python train.py --num_key_value_heads=3 --norm_eps=1e-06 --positions="rope" --rope_fraction=1.0 --bias="all" --parallel_block=false --extras=["local attention windows", "gated attention", "LayerScale", "capped logits"] --schedule="wsd" --max_seq_len=512
Each number is 128 + 24 x the weight over its row's rms, rounded and kept within 0 to 255. Layers, rows and columns count from 0. The size above them is the row's rms in percent of the matrix's.

# layer 3 attention query, 96x96, rms 0.195, rows 0-36, columns 0-47
size [ 10  10  12  20  29  43  51  76  99 150 151 156 148 163 158 147   8  12  10  20  31  27  57 109 108 139 155 150 147 130 158 135  83 106 104  90  93]
[[114 108 142 140  98 157 109 123 162 110 118 150 121 106 141 152  80 151 153 152 208 103 128 104 157 123 109 140 129 165 114 155 138 120 110 158 136 144 143 155 154 147 127 115 173 115 138 120]
 [104 126 124 149 102 117 105 143  87 117  85 107 135  96 113 124 116 143 136 137  88 153  95 130 154 151 148 100 121 134  96  96 174 110  91 159 123 104 106 100  93 119 116 142  73 106 144 118]
 [146  98 119 143 100 119 115 100 136 153  95 175 139 161 123 143 119 165 124 129 135 102 143  90 113 123  97 160 141 141 166 115 156 139 150 141 134 161 128 123 119 143 129  83  89 128 129 103]
 [152 103 172 108 173 125 151 123 107 110 162 110 139 128 103 153 115 146 131 164 175 133 109 104 158 120 140 168 118 122  88 113  80 176 121 136 122  98 153 117 126 127 144 152 120  94 124 101]
 [ 97 146 128 179  74 106  87 132 151 104  78 100  98  88 136 126 159 111 125  89 127 103 134 181 144 117 100  85 134 140 124 110 150  93 124 134 160 171 142 146 110 132 119 115 139 156 133 148]
 [136 135 141 125 128 122 102 116 139 112  69  96  98 118 138 117 177 108 106 107 130 133 150 166 157 128  64 112 150 156 121 116 151  91 129 146 152 189 122 108 104 116 107 109 151 134 148 119]
 [146 106 120 126 170  82 152 154 109 156 154 146 128 143 148 119 140 140 135 181 139 159 121 107 109 162 171 125 149 128 107 118 105 165 116 133 106 120 116 115 101 113 133 148 122 100 124 116]
 [ 92 186 140  91 120 148 166  80 153 123 136  89 113 145 103  87 117 102 114 130 145  99 159 180 209 109  99 160 110 172  94 128 131 131 125 123 144  99 121 145 168 128 111 119 143 131 127  81]
 [131 161  64 128 125 107 151 136 105 126  87 110 113 118 135 132 135 130 141 165 161 126 108 110 168 115 106 135 123  99 106  39 150 165 106 157 145 155 124 147 154 110 106 108 129 133 135 156]
 [163 156 141 120 111 114 142 137 125 124 131 115  68 134 132 127 127 113  59 142  87 127 149 100 156 123 153 141 170  95 105 114 132 107  94 129 148 118 106  91 135 114 179 135 131 110 151 108]
 [117 136 144 131 123 172 101 127 106 103 151 119 131 128 120 163 105 155 126 134 105 126 123 143 148 142 149 152 147 104 154 115 153 121 135 136  94 136 130 103 178 132 145 177  53 108 138 162]
 [143 118 155 148 119 126 136 139 152 130 135 123 135 135  95 131 123 134 101 160 161 170 136 119  99 124 109 128  70 126 114 113 187 115  96 110 111 130 127 121 167 139 162 122 144 123 112 108]
 [133 105 117 119 126 119 145 117 136 124 117 146 125 139 105  71  69 139 161 148 157 111 125 134 129 150 133 125 146 137 114 151 154 128  97 125 137 134 108  96 138 104 129 142 104 170 152 143]
 [ 96 130 132 109 144 117 126 119 112 121 139 109 117  88 145 157 147 125 118 133 154 115 148 115  88  90 110 170 144 134 173 152 129 167 160  99 161 127 134 147 175 140  71  98 119 123 133 110]
 [132 123 118 147 129 143 116 141  95 149  90 134  97 128  95 153 130 137 105 109 147 123  72 122 161 108 125 116  98 110 201 148 118 129 119 122 149 115  94  98 115  96 101 127 169  98 171 149]
 [108 182  93 115 168 118 133 132  92 132  99 148 105 155 131 161 124 129  97 114 143 166 129 127 144 149  98 104 126 141 196 176  87 140 105 114 145 110 110 144 122 121 177 122  90 153 128 127]
 [127 116 110 163 121 152 144 181  94 143 157 137  91 117 127 117 122  77 114 184 148 104  87 114 157 111 141 112 120 148 127 147 114 154 137  96 136  64 112 164 113 129 116 143 122 125 157 111]
 [ 96 150 127 106 156 109 111  90 107 107 177 111 117 114 141 158 138 141 150 160 173 102 115 163  95 132 161 134  89 143 118 110 130 112 119 105 132 110 152 165 102 124 109 156 131 142 132 129]
 [ 86  69 141 136 124  95 127 188 115 142 136 128 114 117 139 121 161 164 112 111  96 151 100 148 106 119 145 110 108 121 214 129 122 114 150 146 132 135 121 130 143  75 134 137 119 132 143 115]
 [157 105  97 142 166 168 105 125 133 130 120 169 105 125 117 134 113 142 127 155  75 144 155  88  94 111 104 172 132 155 173 147 145 150 157  95 124 132 143 129 113 148 126 137 129 127 134 153]
 [112 130 168 120 136 118 136 110  96 129 185 113 140 145 121 106 100 135 148 206 159 103 105 114 130 164 161 117 123 101  99 123 106 133  95 150 121  86 124 124 156 112 147 149 133 120 120  88]
 [134 125 140 115 113 127 131 132  88 127 138 119 112 103 133 105 131 134 170 219 150 114  97 141 139 139 149 133 138  97  79  87  89 147 103 166 120 124 126 127 121 109 109 146 111 149 112 104]
 [115 163 128 116 124 153 142  80 117 136  82  94 100 112 137 113 130  91 105 151 215 142 128 176 182 141  75 131 121 161  71 113 130 146 131 155 112 125 137 150 144 114 107 117 159 129 134 127]
 [ 96 138 115 110 146 135 150 158 158 128 134 118 157 153  67 100 107 158 173 126  77  97 137 116 140  68 123 114 131 121 176 139 150 101 140  99 161 122 119 135 153 139 123  95 115 158 129 133]
 [ 99 140  66 154  77 107 128 119 156 130 119 148 109 127 118 141 137  93 130  99 111 114  91 100 129 153 147 145  66 137 115 142 128 147 134 138 123 114 132 161 156 142 165 121  96 159 106 154]
 [ 92 161 138 129 196  84 122 149 141 155 120 124 136 157  96 122 153 132 118 148 120 119 118 156 114 159 127 139 174 139 127 175 159 172 103 163 115 139 107 133 133 131 102 132 108 123 100 107]
 [151 122 133 114 111  83 108 124 108 155 156 145 113 130 117 123 158 143 100 134 153 138 146 144 162 121  87 161 116 153 104  71 130 154 147 128 105 109 167 134  91 101 138 135  99 135 143 113]
 [107 125 127 115 203  98 104 119 162 113 162 164 113 117 100 115 119 138 117 120 120 146  98 134 170 133 102 130 166 142 152 118 133 104  84 131 110  97 135 169 135 137 135 138 165 143 137  89]
 [123 137 106 133 159 124  88 135 133 140  98 135  88 151 121 147 116 145 148 116 127 110 114 125 164 128 146 149  88 172  90 151 157 137  95  89 132 146 110 140 120 135 116 146 120 117 143 112]
 [138 106  87 135 116 155 110 110 159 149 128 115 107 111 122 128 118 179  81 125 118  95 115 134 170 126 139 150 110 116 107 111 127 100  93 154  97 101 150 151 185  93 155 124  89 143 131 117]
 [139 191 178 157 111 147 159 111 121 126 145 146 114 149 155 154 102 134 104 130 138 131 128 105 147 111 171 174 145 125 161 177 149 104  92 152 127 139 127 123 156 129 106 134 132 148 140 115]
 [148  78 164 147 128 105  98 143 151 152 108 120 107  84 103 114 136 110 122 153 156 122 119 125  77 104 155 167 138 140 115 148 124 123 113 153 168 123  99 105 174 100 145 130 147 128 115 104]
 [131 129 116 117  81 148  74 139 200 143  91 136 136 126 134 168 122  79  90  81 116 128 106 155 150 146 130 191 114 122 147 131 133 128 139 153 139 129 129 113 102 142 145 117 145 134 138 133]
 [133 120 125 182 125 102  79 180 151 145  91 120 125 136 119 147 118  99 137 125 116 131 146 205 145 113 134 136 131 103 168 134 114 121 150 139 145 115 150 121 119 101 109 116 127 148 112 129]
 [118 135 133 125 119  94 113 147 195 126  97 122 168 155  89 139 115 107 108  95 126 126 105 185 146 106 127 123  97  99 198 119 138 128 118 158 146 130 101 123 108  97 145  80 143 123 114  96]
 [110 115  97 192 139 112 153 108 100 113 129 128 129 154 158 116 169 179 132 125 148 122 115 129 140 180 144 109 147  88 143 156 101 118 137 111 124 158  97 147 153  95 171 138 112 146 147  54]
 [ 92 129 124 126 115 121 131 150 127 170 109 119 104 114 132 122 150 127 158 117 162 132 135 158 150 148 105 118 169 136 137 145 127 133 116  96 133 148 199 120 114 125 147  69 123 149 145 132]]
# layer 3 attention key, 96x96, rms 0.214, rows 0-36, columns 0-47
size [ 54  26  50  32  32  30  48  33 105 147 159 180 163 180 173 162  24  18  27  31  23  37  52  71 101 145 166 173 172 161 175 156  91  79  80  68  79]
[[128 135  75 131 103 106 166 161 145 124 157 127 135 166 139 145 111 171 175  90 139 168 118 115 105 121 167 123  94 141 131 156 126 135 143 117 134 134 145 146 137 138 140 184 106 125 129 108]
 [136 109 125 139 105  82  99 114 170 104 115 141 113 128 156 129 137 128  81 101 105 100 202 126 128 106 137 135 104 115 148 160 161 130 123 114 111 149 122 129 124 101 117  95 100  94 112 147]
 [ 78 132 122 122  72 156 102 121 191 177  96 118 123 117 140 132 137 127  73 126 119 143 127 130 119 118  84 150 126 110  86 135 129 105 119 147 128 146  93 132 135 155 100  79 111 128 125 171]
 [154 151 113  91 206 159 141  96 102 114 126 124 174 173 131 127 102 145 191 122 142  91 112 117 150 148  95 111 100 129 111 128 129 147  89 126 155 122 158 143 126 122 123 133 125 131 185  97]
 [141 133 162 124 147 109 125 111  68  98 144 120  94  97 119 125 119  72 155 126 148 107 160 146 159 153 122 121 160 162 162 134 159 133 166 119 130 108 142 103 140 138 165 157 164  96 121  98]
 [153 155 146 102 136 166 118 126  92 114 127 131  86 111 114 125 120  45 123 130 140  84 164 136 175 174  84 141 152 152 141 127 155 130 161 127 126 117 135 114 133 143 145  90 158 118 116 105]
 [132  79 114 167 176 123 154 150  99 151 130 177 155 143 133 112 133 168 134 162 159  96 157  85 111 148 125 120 107 108 150 137 154 124 102 142 129 124 163 121 123  81 129 165 102 144 144 109]
 [124 132 149 111 165 122 181  64  94 107 131 119 121 147  99 137 122  74 122 135 185  44 165 120 172 163  77 102 113 183 126 147 153 107 134 148 104 136 157 114 150 100 138 165 152 159 142 119]
 [165 165 148  97 171  52 148  98 175 140 113  84 133 118 141 135 100 111 116 130 166 139 103 114 111 108 136 130 136 104 103 126 149 126 113 125 108 118 143 116 128 138 103 135 130  92 135 143]
 [122 115 159 140 135 128  89  85  94 134 119  96 116 118  76 124 157 145 182 110 147 170 121  97 129 139 163 109 167 129 134 129 151 111 119 154 141 114 110 128 150 118 110 169  83 127 116 135]
 [134 136  76 143 133 139  93 171 117 114 157 102 102 142 141 145 137 116 117  93 156 175  97 173 120 122 142 152 131 134  87 106 133 148 143 121 141 150 138 107 109 152 122 138 114 160 140  99]
 [195 137 163 155 143 136 125 140 145 120 150  91 138 115 155  84 123 138 109 128 143 144 122 149 107 115 126 159 106  97 153 148 114 135 128 143 107 186  95 140 147 134 148 127 123 131 115 112]
 [142 125 103 139 154 115 135  79 164 128 105  89 189 149 110  97 152 145  90 102 139 121 156 146 108 131 141 127 148 161 143 120 123 133 138 151 111 105  92 129 145 120 125 105 136 170 131 139]
 [103 101 154 167 144 113 126 138 127 136 100 115 101 138 162 133 137 122 124 155 131 171 118 144 137 118 119 144 131  90 136 115 102 145 142 131 160 147 110 154 132 126 137 130 109 124 146 101]
 [130 133  82 101 114 158 131 109 101 131  89 173 138 120  96 137 125 116  63 115 153 165 119 114 109 108 143 108 177 136 124 119  88  85 130  89 144 133 142  83 167 142  98 134 137 100  94 131]
 [127 159  74 151 177 205 117 133 114  93 131 154 109 129 141 131 125 117 151  94 149 142 172 108 131 143 118 150 149 104 117 130 126 142 142 180 117 156 105 136 143 130 142 129 148 141 153 114]
 [ 74 117  94 140  71  98 160 124 153 178 115 120 146 121 161 119 146 155 153  87 134 178  75 124  96 133 139 163 121 154 101 160 150 135 122 144 136 139 109 147 151 148 119 146 144 138 125 162]
 [177 134 129  92 134 133 100 141 117 117 150 130 126 133  95 154 100 107 128 166 112 138 128 172 163 132 156 138 109 119 146 156 137 126 163  89 142 126 135 123 137 106 112 192 130  94 142  88]
 [ 97 125 119 128 117 126 108  96 137 122 122 108 170 145 107 106 111 174 133 129  99 116  89 156 118 118 107 133 141 157 137 146 121 137 145 125 128 144 168 116 101 157 137 164 105  96 165 143]
 [115 103 124 140  51 113 126 127 164 174 140 145 130  94 150 143 141 168 111 155 130 169  37 149 110 120 132 133 141 117  75 103 110  99 116 173 132 141 103 126 117 143  96 148 142 129  89 157]
 [ 96 134 110 109 156 152 166 106 110 126 102 113 140 169 165 137 101 173 163 114 159 151 100 133 154 138  94 127 122 104  71 128 132 129  77 124 126 122 151 136 125 128 111 118 123 131 171 129]
 [137 133 162 140 208  71 159  74  89 143 127 100 152 122 139 112 115 128 132 141 187  94 123 120 128 147 114 117 126 120 101 127 168 135  88 139 137 107 152 133 124  84 126 110 138  86 158 133]
 [141 137 154 117 179  69 207  90 112  97 153 129 154 128 137 114 124 111 120 104 157  78 166 103 151 151  95 134 116 171 144 148 168 149 121 125 114 123 168 120 146 107 126 175 170 105 150 143]
 [125 185 138 150 104 125 117 127 170 140 101 142 105 122 123 109 150 106  95 101 157 152 119  59 136 110 109 135 134  65 106 171 120 130 148 158 117 136 133 149 116 156 100  97 111 116 133 136]
 [ 93 142 144 134 112  86 153 128 137  79 166 154 153 132 168 110 131 143 143 126 100 144 133 124 173 120 131 134 121 135 137 124 121 149  99 117 152 131  96 151 126 148  88 130 147  90 136 158]
 [142 134  93 179 142 102 144 145 112 149 160 181 136 119 127 112 148 124 100 107 155 130 150 114 120 142 127 126  97  99 118 142 164 117 137 148 156 148 113 143 123  92 121 117 109  85 128 127]
 [127 126 135 138 115  88 124 160  95 137 107 147 143 128 145 132  91 111 132 124 146 124 150 114 140 142 136 139 142 124 137 160 140 111 144 101 116 119 137 125 137 177 164 129  87 201 119  92]
 [ 81 152 121 117 114 116 131 138 148 136 145 144 153 116 152 168 110  95 150 176 135 147 135 134 119 101 132 148 149 138 110 116 121 130  98 163 108 101  69 131 120 120 171  75 133  80 132 140]
 [139 160 146 106 140 122 176 125  94  98 110 142 164 145 142 123 119  98 132  92 119 131  99 124  82 136 120 129  90 125 130 117 161 132  97 149 155 169 131 126 142 103 109 129 107 140 143 115]
 [ 69 115 129 167 119 171 141 109 158 143 124 166 138 156 125 115 126 148  80 126 137 149 110 148 123 130 146 131 148 122  80 113 148 102 142 116 132 134 106 138 166 119  91 109 104 172 113  91]
 [210  95 121 124 133 165 137 112 121 139 127 121 150 139 121 134 151  86 123 174 114 163 143 138 173 142 136 124 142 107 155 119 165  96 131  90 160 124  60 161 101 145 117  99 119 157 152 137]
 [ 78 125 128 107 148  90 130 108 154 120 135  82 141 122  82 127 109 118  99 136  98  95 131 146 135 132 143 116  75 120 148 135  95 121 181  91 154 172  98 154 139 113 167 128 113 112 107 145]
 [133 188 155 105  77 139 123 121 127 139  97 114 170 161 155 194 120 115  84 120 135 149 130 151 100 126  89 104 120 148 170 161 103 153 100 143 137 116 137 166 123 164 118 133 153 141 146 120]
 [ 83 108  70 115 158 104 168  93  75  84 120 120 121 139 140  96 166 106 129 147 131 136 157 146 145 145 155 136 115 104  97 149 142  93 169 108 131 103 107 153 150 127 145 118 134 121 136 145]
 [114 105 118 119 158  97 128 136 144 103 111 129 153 164  89 116 108 113 173 127 129  80 174 150 161 157 127 170 161 148 131 122 137  80 180 137 144 137 102 135 151 132 162  70 129 126 138  94]
 [148 134 107 162 100 138 140 144 107  86 133 124  68 124 126 128 102 146 143 153 137 173 100 131 142 146 107  77 108 147 120 100  89 163 155 103 152 133 126 126 120 129 130 144  98 145 132 124]
 [170 116 142 136  98 101 156 129 132 157 144 117 129 145 108 100 186 134  94  88 139 159 106 107 106 114  93 164 185 153 122 119 130 117 135 103  80 132 135 151 149 129 110 157 140 151 125 136]]
# layer 3 attention value, 96x96, rms 0.245, rows 0-31, columns 0-47
size [118 118 123 121 123 120 120 121 118 116 117 113 118 118 117 121 121 118 114 123 116 116 117 114 122 121 121 122 125 117 122 121]
[[100 114 132  78 165 177 185 125 117 101 131 135 101 139 148 113 173 106 120 155 117 149 100  91 121 156 101 117 144 114 113 102 158 109 141 125 166 152 166 128 117  85 161 127  94 163 127 105]
 [155 124 151 153  95 125 152 164 120 124  68 149 148 158 142 139 136 100 125 128 131 141 133 121 139 129 123  61  86 109 155 136 137 172 125 151 146 144 112 129 102 121 130 123 114 123  96  93]
 [143 130 174 181 152 136 136 142  96 105 129 131 145 157 143 131  90 115 153  88  89 119 149 104 145 139 126 127 162 120 137 126 109  82 125 121 119 129 124 168 162 120 100 172 116  93 129 123]
 [162 160 138 122 121 125 118 120 180 116 164 125 167 126 156 136 132 148 124 130 102 155 177 170 103 145 114 128 137 119 117  87 118 101 121 118 147 166 138 141 124 122 174 155 151 131 123 149]
 [142 131 106 173 142 135 134 127  96 126 105 122 149 119  94 187 133 113 125 122  90 112 152 157 140 148 130 154 115 138 115  89 124  90 144  95 115 125 143 166  97 126  72  71  88  94 115 118]
 [127 134 151 129 103 118 122 141 119 130 124 131 113 118 151 117 149 150 111 143 128 133 143 144 133 126 128 101 171 137 109 138 140 148 136 152 116 140  87 145 145 157 149 196 136 130  99 146]
 [140 127  83 112 156  81 158 126 137 117  86 129 146 109 145 152 156 137 129 153 103 123 139 144 160 136 144  91 148 128 133 136 133  87 131 109 155  93 128 108 132 149 186 147 108 118 114 113]
 [113  92 106 122 126 135 133  87 156 113 128 160 118 128 143 134 118 134 118 132 108 122 160 131 116 128 137 122 150 162 116 105 140 179 118 125 150 127 137 201 142 109  82 141 171 135 125  90]
 [139 153 166 107 119 139 128 152 145  51 140 143 110  86 132 113 138  98 138 107 158  89 110 113 124 117 156 141 192 140 127 154 146 168 120 102 136 105  92 140 111 100 101 128  81 127 162 132]
 [130  87 127 105 139 133 124 112 110 143 116 122 136 127 101 114 144 128 123 127 128 130 129 152 143 139 126 101 117 123 120  89 115 216 109 150 142  95 133 141 105 130 125 163  78 135 124 130]
 [146  89 105 149 134 117 140 144 129 122 113 136 171 105  95 124 121 119 154 160 161 109  99 106 120 137 125 135 170 144 101 161 146 111 140 160 141 147 108  93  90 154 126 147 149 156 114  49]
 [104 157 124 121 103 127 108 136 121 117 112 109 123 100 138 137 101  63 143 144 131  89 130 123 123 134 143  32 105  95 126 124 113 148 131  71 114 166 144 145 152 134 112 124 132 139 131  85]
 [109 147  97 160 116 109 154 136 135 177 121 124 144 138 126 146 148  65 110 159 140 111 132 136 104 123 136 149 183 128 163 142 115 174 117 114 118 113 155  93 184 114 150 150 132 113 128  99]
 [175 111 127  64 107 154 137 139 153 130 191 131 148  85 126 112  99 110 143 133 175 123 143 116 109 119 137  91 134 122 120 141 104 104 121 161 147 105 160 195 120 124 110  98 106 108 149 127]
 [123 117 134  98  72 148 165 119  91 151 159 119 106 131 131 150 110 128 112 127 114 135 140 121 106 147 113 157 137 111 135 116 137 136 113 122 139 135 106 100 130 149 126 122 160  90 109  99]
 [171 126 117 155  95 124 170 110 108 161 131 136 162 138 200 104 124  90 106 102 130 119 126 105 118  82 168 133 117 117 140 135 114 113 136  87 143 128 125 171 128  88 184 140 142 175 140 167]
 [196 150 126 169 149 138 113 124 111 124 158 144 132 145  80 106 104 140 149 168 137 140 106 155 129 150 113 131 141 149 102 127 118 144 115 103 157 133 107 138 135  72 121 143 168 102 152 113]
 [ 82 133 112 158 143 117  77 145 125 129 166 122 146  81 109 107 121  75 134 126 147 158 142 115 135 139 121 122 109 133 121 122 121  92 135 105 136 122 130 155  97 119 109 146 116 138 113 124]
 [ 73 130 111 166 101 144 152 148 115  90 137 127 140 119 126 139 113 116 166 121 120 132 120 129 161 124 155 148 102 165 149 117 117 109 115 166 141 127 134 136 134  95 152 119 116 101 132 143]
 [136 137 167 125 132 116 129 139 104  92 137 130 142  96 160 133 136 124 131 121 114 148 143 144  95 119 131 173 130 160 113 128 125 136 151 111 146 129 120 123 107 141 111 120 134  86 128  91]
 [148 132 139 146 128 137 112 129 125  92 152 134 169 184  87 163 144  80 138 114 103 146 100 115 164 139 123 105 155 145 137 104 160 124 145 132  90 164 173 162 145 130 163 109 168 131 131 119]
 [163 149  75 151 133  83 141 117 176 110 141 147 115 127 125  70 170 105 132  82 142 108 143 126 114 140 143 160  95 126 109 110 124  66 116 108 129 109 155  96 163 164 118 141 146 135 119 101]
 [ 96 133  97 182 118 120 125 118 136 135 131 122 123 145 133 108 145 151 108 132 128 137 165 119 109 144 116 118 149 148 159 114  94 168 117 109 118 141 110 155  85 170 103 134 149 124 112 118]
 [113 149 144 119 123 105  77 162 122  94 104 132 179 173 157 113 161 120 125 141 129 168 130 152  99 137 125 128 131 148 125 137 134 115 108 135 140  98 155 143 175 104 105 124  91 139  69  92]
 [152 151 128 155 113 125 138 146 156 121 112 110 143 118  93 131 181 100 115  87 121 133 112 123 119 129 117 120 159 104 135 114 125 166 126 152 136 111 128 168 133 136 119 151  98 109 123 138]
 [152 111  99 122  96 112 101 126 107 110 133 132 100 132 125 131 200 129 153 120 130 127 128 116 110 160 135 116 129 139 114 117 169 163 139 110 136 139 148 123 133 145 193  99 124  76 134 151]
 [142 127  91 131 154 151 140 133 140  99 157 126 137  87 121 125 142 142 148  84 158 121 130 130 124 121 106  62 180 110 182 117 126 134 142 135 112 136 141 124 121 163 125 107  95 101 126 165]
 [138 132  88 146 120 106 154 107 124 109 176 114 134 152 149 141 124 116 129 107 143 149 153 119 132 120 107 118 125 110 132 104 115 167 148 139  89 103 111  76 143 168 109 115 129 129 123 122]
 [130 139  95 123 104 110  99 112  77 127 175 112 145 122 108 138 181 145 122 140 152 115 137  99 130 130 160 151  93 117 103 159 145 142 137 114 119 119 125 166 133 152 111 134 130 152 116 152]
 [ 93 125 146 138 149  92 132 125 117 158 154 118 124 145 164 118 151 111 137  91 116 133 104 129 143 141 128 107 146 154 139 144 120  86 132 100 119 137 107 111  45 114 102 156 172 139 147 115]
 [ 85 147 120 119 142  80 108 139 133 173 119 138 128 160 128 123  87 110 125 103 123 142 110 127 154 120 133 103 144 128  90  90 140 132  99 112 134 115 110 131 115 114 104 172  92 139 146 198]
 [141 131 142  99 109  87 124 149  90  69 152 114 123  98 117 107 111 183 103 119 120 130 106 118 149 121  83 103 120 133 166 129 133 140 149 126 146 113 142 111 136 128 104 118 145 169 150 129]]
# layer 3 attention output (transposed), 96x96, rms 0.209, rows 0-31, columns 0-47
size [116 108 118 119 113 113 116 118 113 112 109 111 113 113 113 116 120 115 108 116 115 114 117 110 113 117 119 114 126 113 113 117]
[[ 97 103 119  70 165 174 168 138 135  98 147 157 110 119 128  97 141 121 166 133 122 159 108 103  98 135 112 107 127 116 118 103 145 117 108 131 153 130 155 119 118  64 162 130 100 159 110 129]
 [166 120 143 126 112 137 158 155 104 132  80 165 148 155 159 159 135  72 131 138 120 142 115 128 122 110 106  62  99 123 125 153  94 182 125 162 145 137 107 127 103 128 144 118 112 126 119 106]
 [139 156 162 160 157 149 131 142 107  97 136 116 146 151 164 122 102 125 142  81  82 142 147  94 142 145 154 129 143 160 131 128  96  93 109 112 132 141 145 160 173 120 103 176 120 105 136 139]
 [143 138 115 130 114 151  97 148 158 100 179 139 132 165 150 139 156 124 116 126  96 146 151 164 144 158 115 138 130  86 103 106 102 120 154 141 101 128 130 161 102 109 188 155 153 120 121 143]
 [162 119 105 160 156 130 114 130 109 120  98 120 148 130 107 182 132 143 155 116  80 102 152 142 149 151 153 127 119 152 106  85 118 110 124 110 113 125 138 165 103 144  79  98  73 120 111 120]
 [132 135 185 127 107 109 114 137 128 140 148 106 130 112 164 122 138 140 130 151 133 130 139 134 134 131 138 116 178 130 107 129 158 152 151 129 102 146  67 156 131 172 162 191 130 139 101 159]
 [153 107 102 108 171  84 137 135 162 139 113 130 135 109 124 139 138 146 143 138  71 107 127 145 137 158 119  72 136 108 135 140 111 108 149 100 136 100 124 104 116 145 178 144 122 123  95 117]
 [129  73 131 114 131 139 107  68 147 122 133 118 121 151 163 124 134 113 127 132 110 102 143 119 130 105 113 126 146 153 129 119 137 169 142 131 146 134 175 168 112 135  93 145 163 143 139 107]
 [106 145 150  86 115 144 143 144 151  66 127 127 129  98 131 112 129 131 163 117 145  82 105 125 117 101 167 128 185 161 134 153 135 164  75  98 142 101 104 134 105  91 111 123  91 109 153 157]
 [147 110 119 127 132 130 124 134 111 152 141 118 120 129 103  96 174 144 128  90 126 136 115 117 128 159 120 115  96 102 150  77 128 196 105 129  84 101 111 123 115 147 132 140  90 139 111 119]
 [162 123 121 144 121  85 134 148 145 127  94 145 177 131  97  97 113 129 164 127 145 117 111  79 109 169 140 133 156 143 130 133 150  92 140 126 168 161  80 111 104 147 130 150 162 169  99  81]
 [ 98 173 121 134  72 103 113 138 113 144 127 130 115 111 144 143 116 101 153 126 103  95 154 125 109 148 134  65 119 123 132 119 111 127 129  66 159 157 140 172 176 127 137 146 119 140 116  84]
 [118 128 101 159 103  98 164 158 103 151 130 150 121 128 107 145 144  96 113 124 161 104 124 118 115 121 136 165 188 138 169 135 128 166 140 111 139 111 157 106 163 129 147 160 132 136 134 126]
 [188 105 156  88 127 156 119 124 156 109 184 143 168  87 136  97  88 111 154 127 180 131 149 122 112 117 121 111 123 110 121 169 110 102 121 160 124 101 143 194 140 133 117  98  91 139 154 102]
 [129 110 141  82  79 147 144 134  97 154 134 132 100 128 136 183 123 131 119 127 100 106 155 120 119 113 137 138 147 131 119 110 129 116 120 122 118 128 122  87 123 142 139 133 140  86 116 106]
 [170 105 104 146  92 132 182  80 125 140 120 121 162 113 190  72 120 107  96 121 130 139 152 116 123  81 165 136  85 105 152 133 140 134 125  99 139 137 105 164 155  78 161 122 144 176 169 148]
 [190 111 107 131 125 148  81 127 103 123 159 152 116 154  81 119 117 120 144 160 141  95  75 164 143 145 103 123 120 169  85 110 119 155 117 105 136 102  95 132 130  80 133 142 174 105 164 136]
 [103 124 102 145 135 105 117 126 156 154 162 147 159 101 116 107  88 105 106 114 143 143 171 115 132 136 136 120 124 119 118 118 128 122 112  69 171 120 113 155  83 125 103 111 108 140  79 142]
 [ 68 119 143 176 119 155 138 151 111 126 123 109 114 137 147 134 122 129 134 117 100 137 118 152 126 130 119 149 110 138 126 103 155 103 126 130 156 147 138 134 130 106 124  99 119 112 157 138]
 [140 132 143  98 144 125 117 147 127  96 148  93 147 110 152 105 123 159 129 108 103 136 129 175  70 115 155 154 141 150 109 119 117 141 156 106 161 152 124 124  84 116  96 118 158  98 120 102]
 [131 117 110 142 125 125 123 152 130 101 159 148 180 181 106 169 138  85 141 144 111 187 136 106 131 122 141  94 152 144 140 110 192 117 106 104 114 137 163 148 134 110 137 120 152 140 150 118]
 [133 110  87 154 106  89 149 123 172 144 158 110 103 122 127 102 164  82 132  76 131 112 112 146 130 110 140 154  95 143  93 125 104  86 132 133 101  90 144 107 132 148 139 137 140 129 123 143]
 [104 140  72 138 125 144  97 103 129 147 111 147 111 143 141 119 125 134  93 132 129 130 155  97 124 139 108 104 163 169 117 127  87 163 105 106 109 119 131 132 113 148  91 136 133 133 117 124]
 [122 146 154 129 131 113  75 148 109  81 124 144 155 163 140 147 120 102 106 134 140 164 115 169 143 133 108 132 147 115 108 146 141 145  99 152 132  94 145 133 169 124 126  99 109 126  80  85]
 [142 178 125 159 120 139 160 139 146 124 110 127 145 121 114 107 196 112 110  85 114 138 120 157 101 120 121 108 163 124 149 117 128 136 122 132 143 112 148 169 147 133 117 129 128 120 142 130]
 [158 108  98 121 117 107 115 130 116 108 122 126 128 143 150 104 188 131 144 103 121 125 151 141 107 160 152 106 152 128  95 119 171 157 133 140 135 154 137 116 136 141 160 102 100 100 134 150]
 [149 133  70 137 130 143 142 143 141 105 151 124 139  80 118 137 157 134 155  81 151 122 137 111 144 139  87  83 183  84 199  98 124 119 161 138 109 138 124 123 119 154 122  91 104  96 149 175]
 [132 152  94 148 131 105 176 120 140  98 145 113 115 137 158 121 135 123 115 124 155 147 154 127 120 128  94 101 128 116 111  92 102 147 132 133 121 108 135  80 145 178  91 114 141  84 107 136]
 [118 162 109 126 125 121 108 101  87 127 173 120 143 112 112 120 170 157 151 124 142 135 140 105 103 152 195 139 106 147 111 155 150 147 149 112 114  94 131 144 143 148  91 133 111 150 127 136]
 [105 120 119 127 175  92 120 138  91 151 157 155 125 163 170 144 126 104 123  84 139 130 128 150 174 134 128 116 147 126 150 154 115 109 106  93 137 121 103 128  47 132 126 142 165 158 158 123]
 [ 99 174 117 130 166  91  83 128 125 166  92 142 111 138 143 119  90 104 132 108 128 160 118 126 144 138 129 124 129  80  99  92 126 140 106 153 130 119 106 130 104  81 124 162  92 135 140 191]
 [131 119 154  96 112  91 114 131  91  94 136 116 110  92 104 110 101 182  87 115 133 129 121 103 140 109  93  91 125 126 134 119 137 112 159  97 158 100 154 103 133 159 116 130 153 136 140 151]]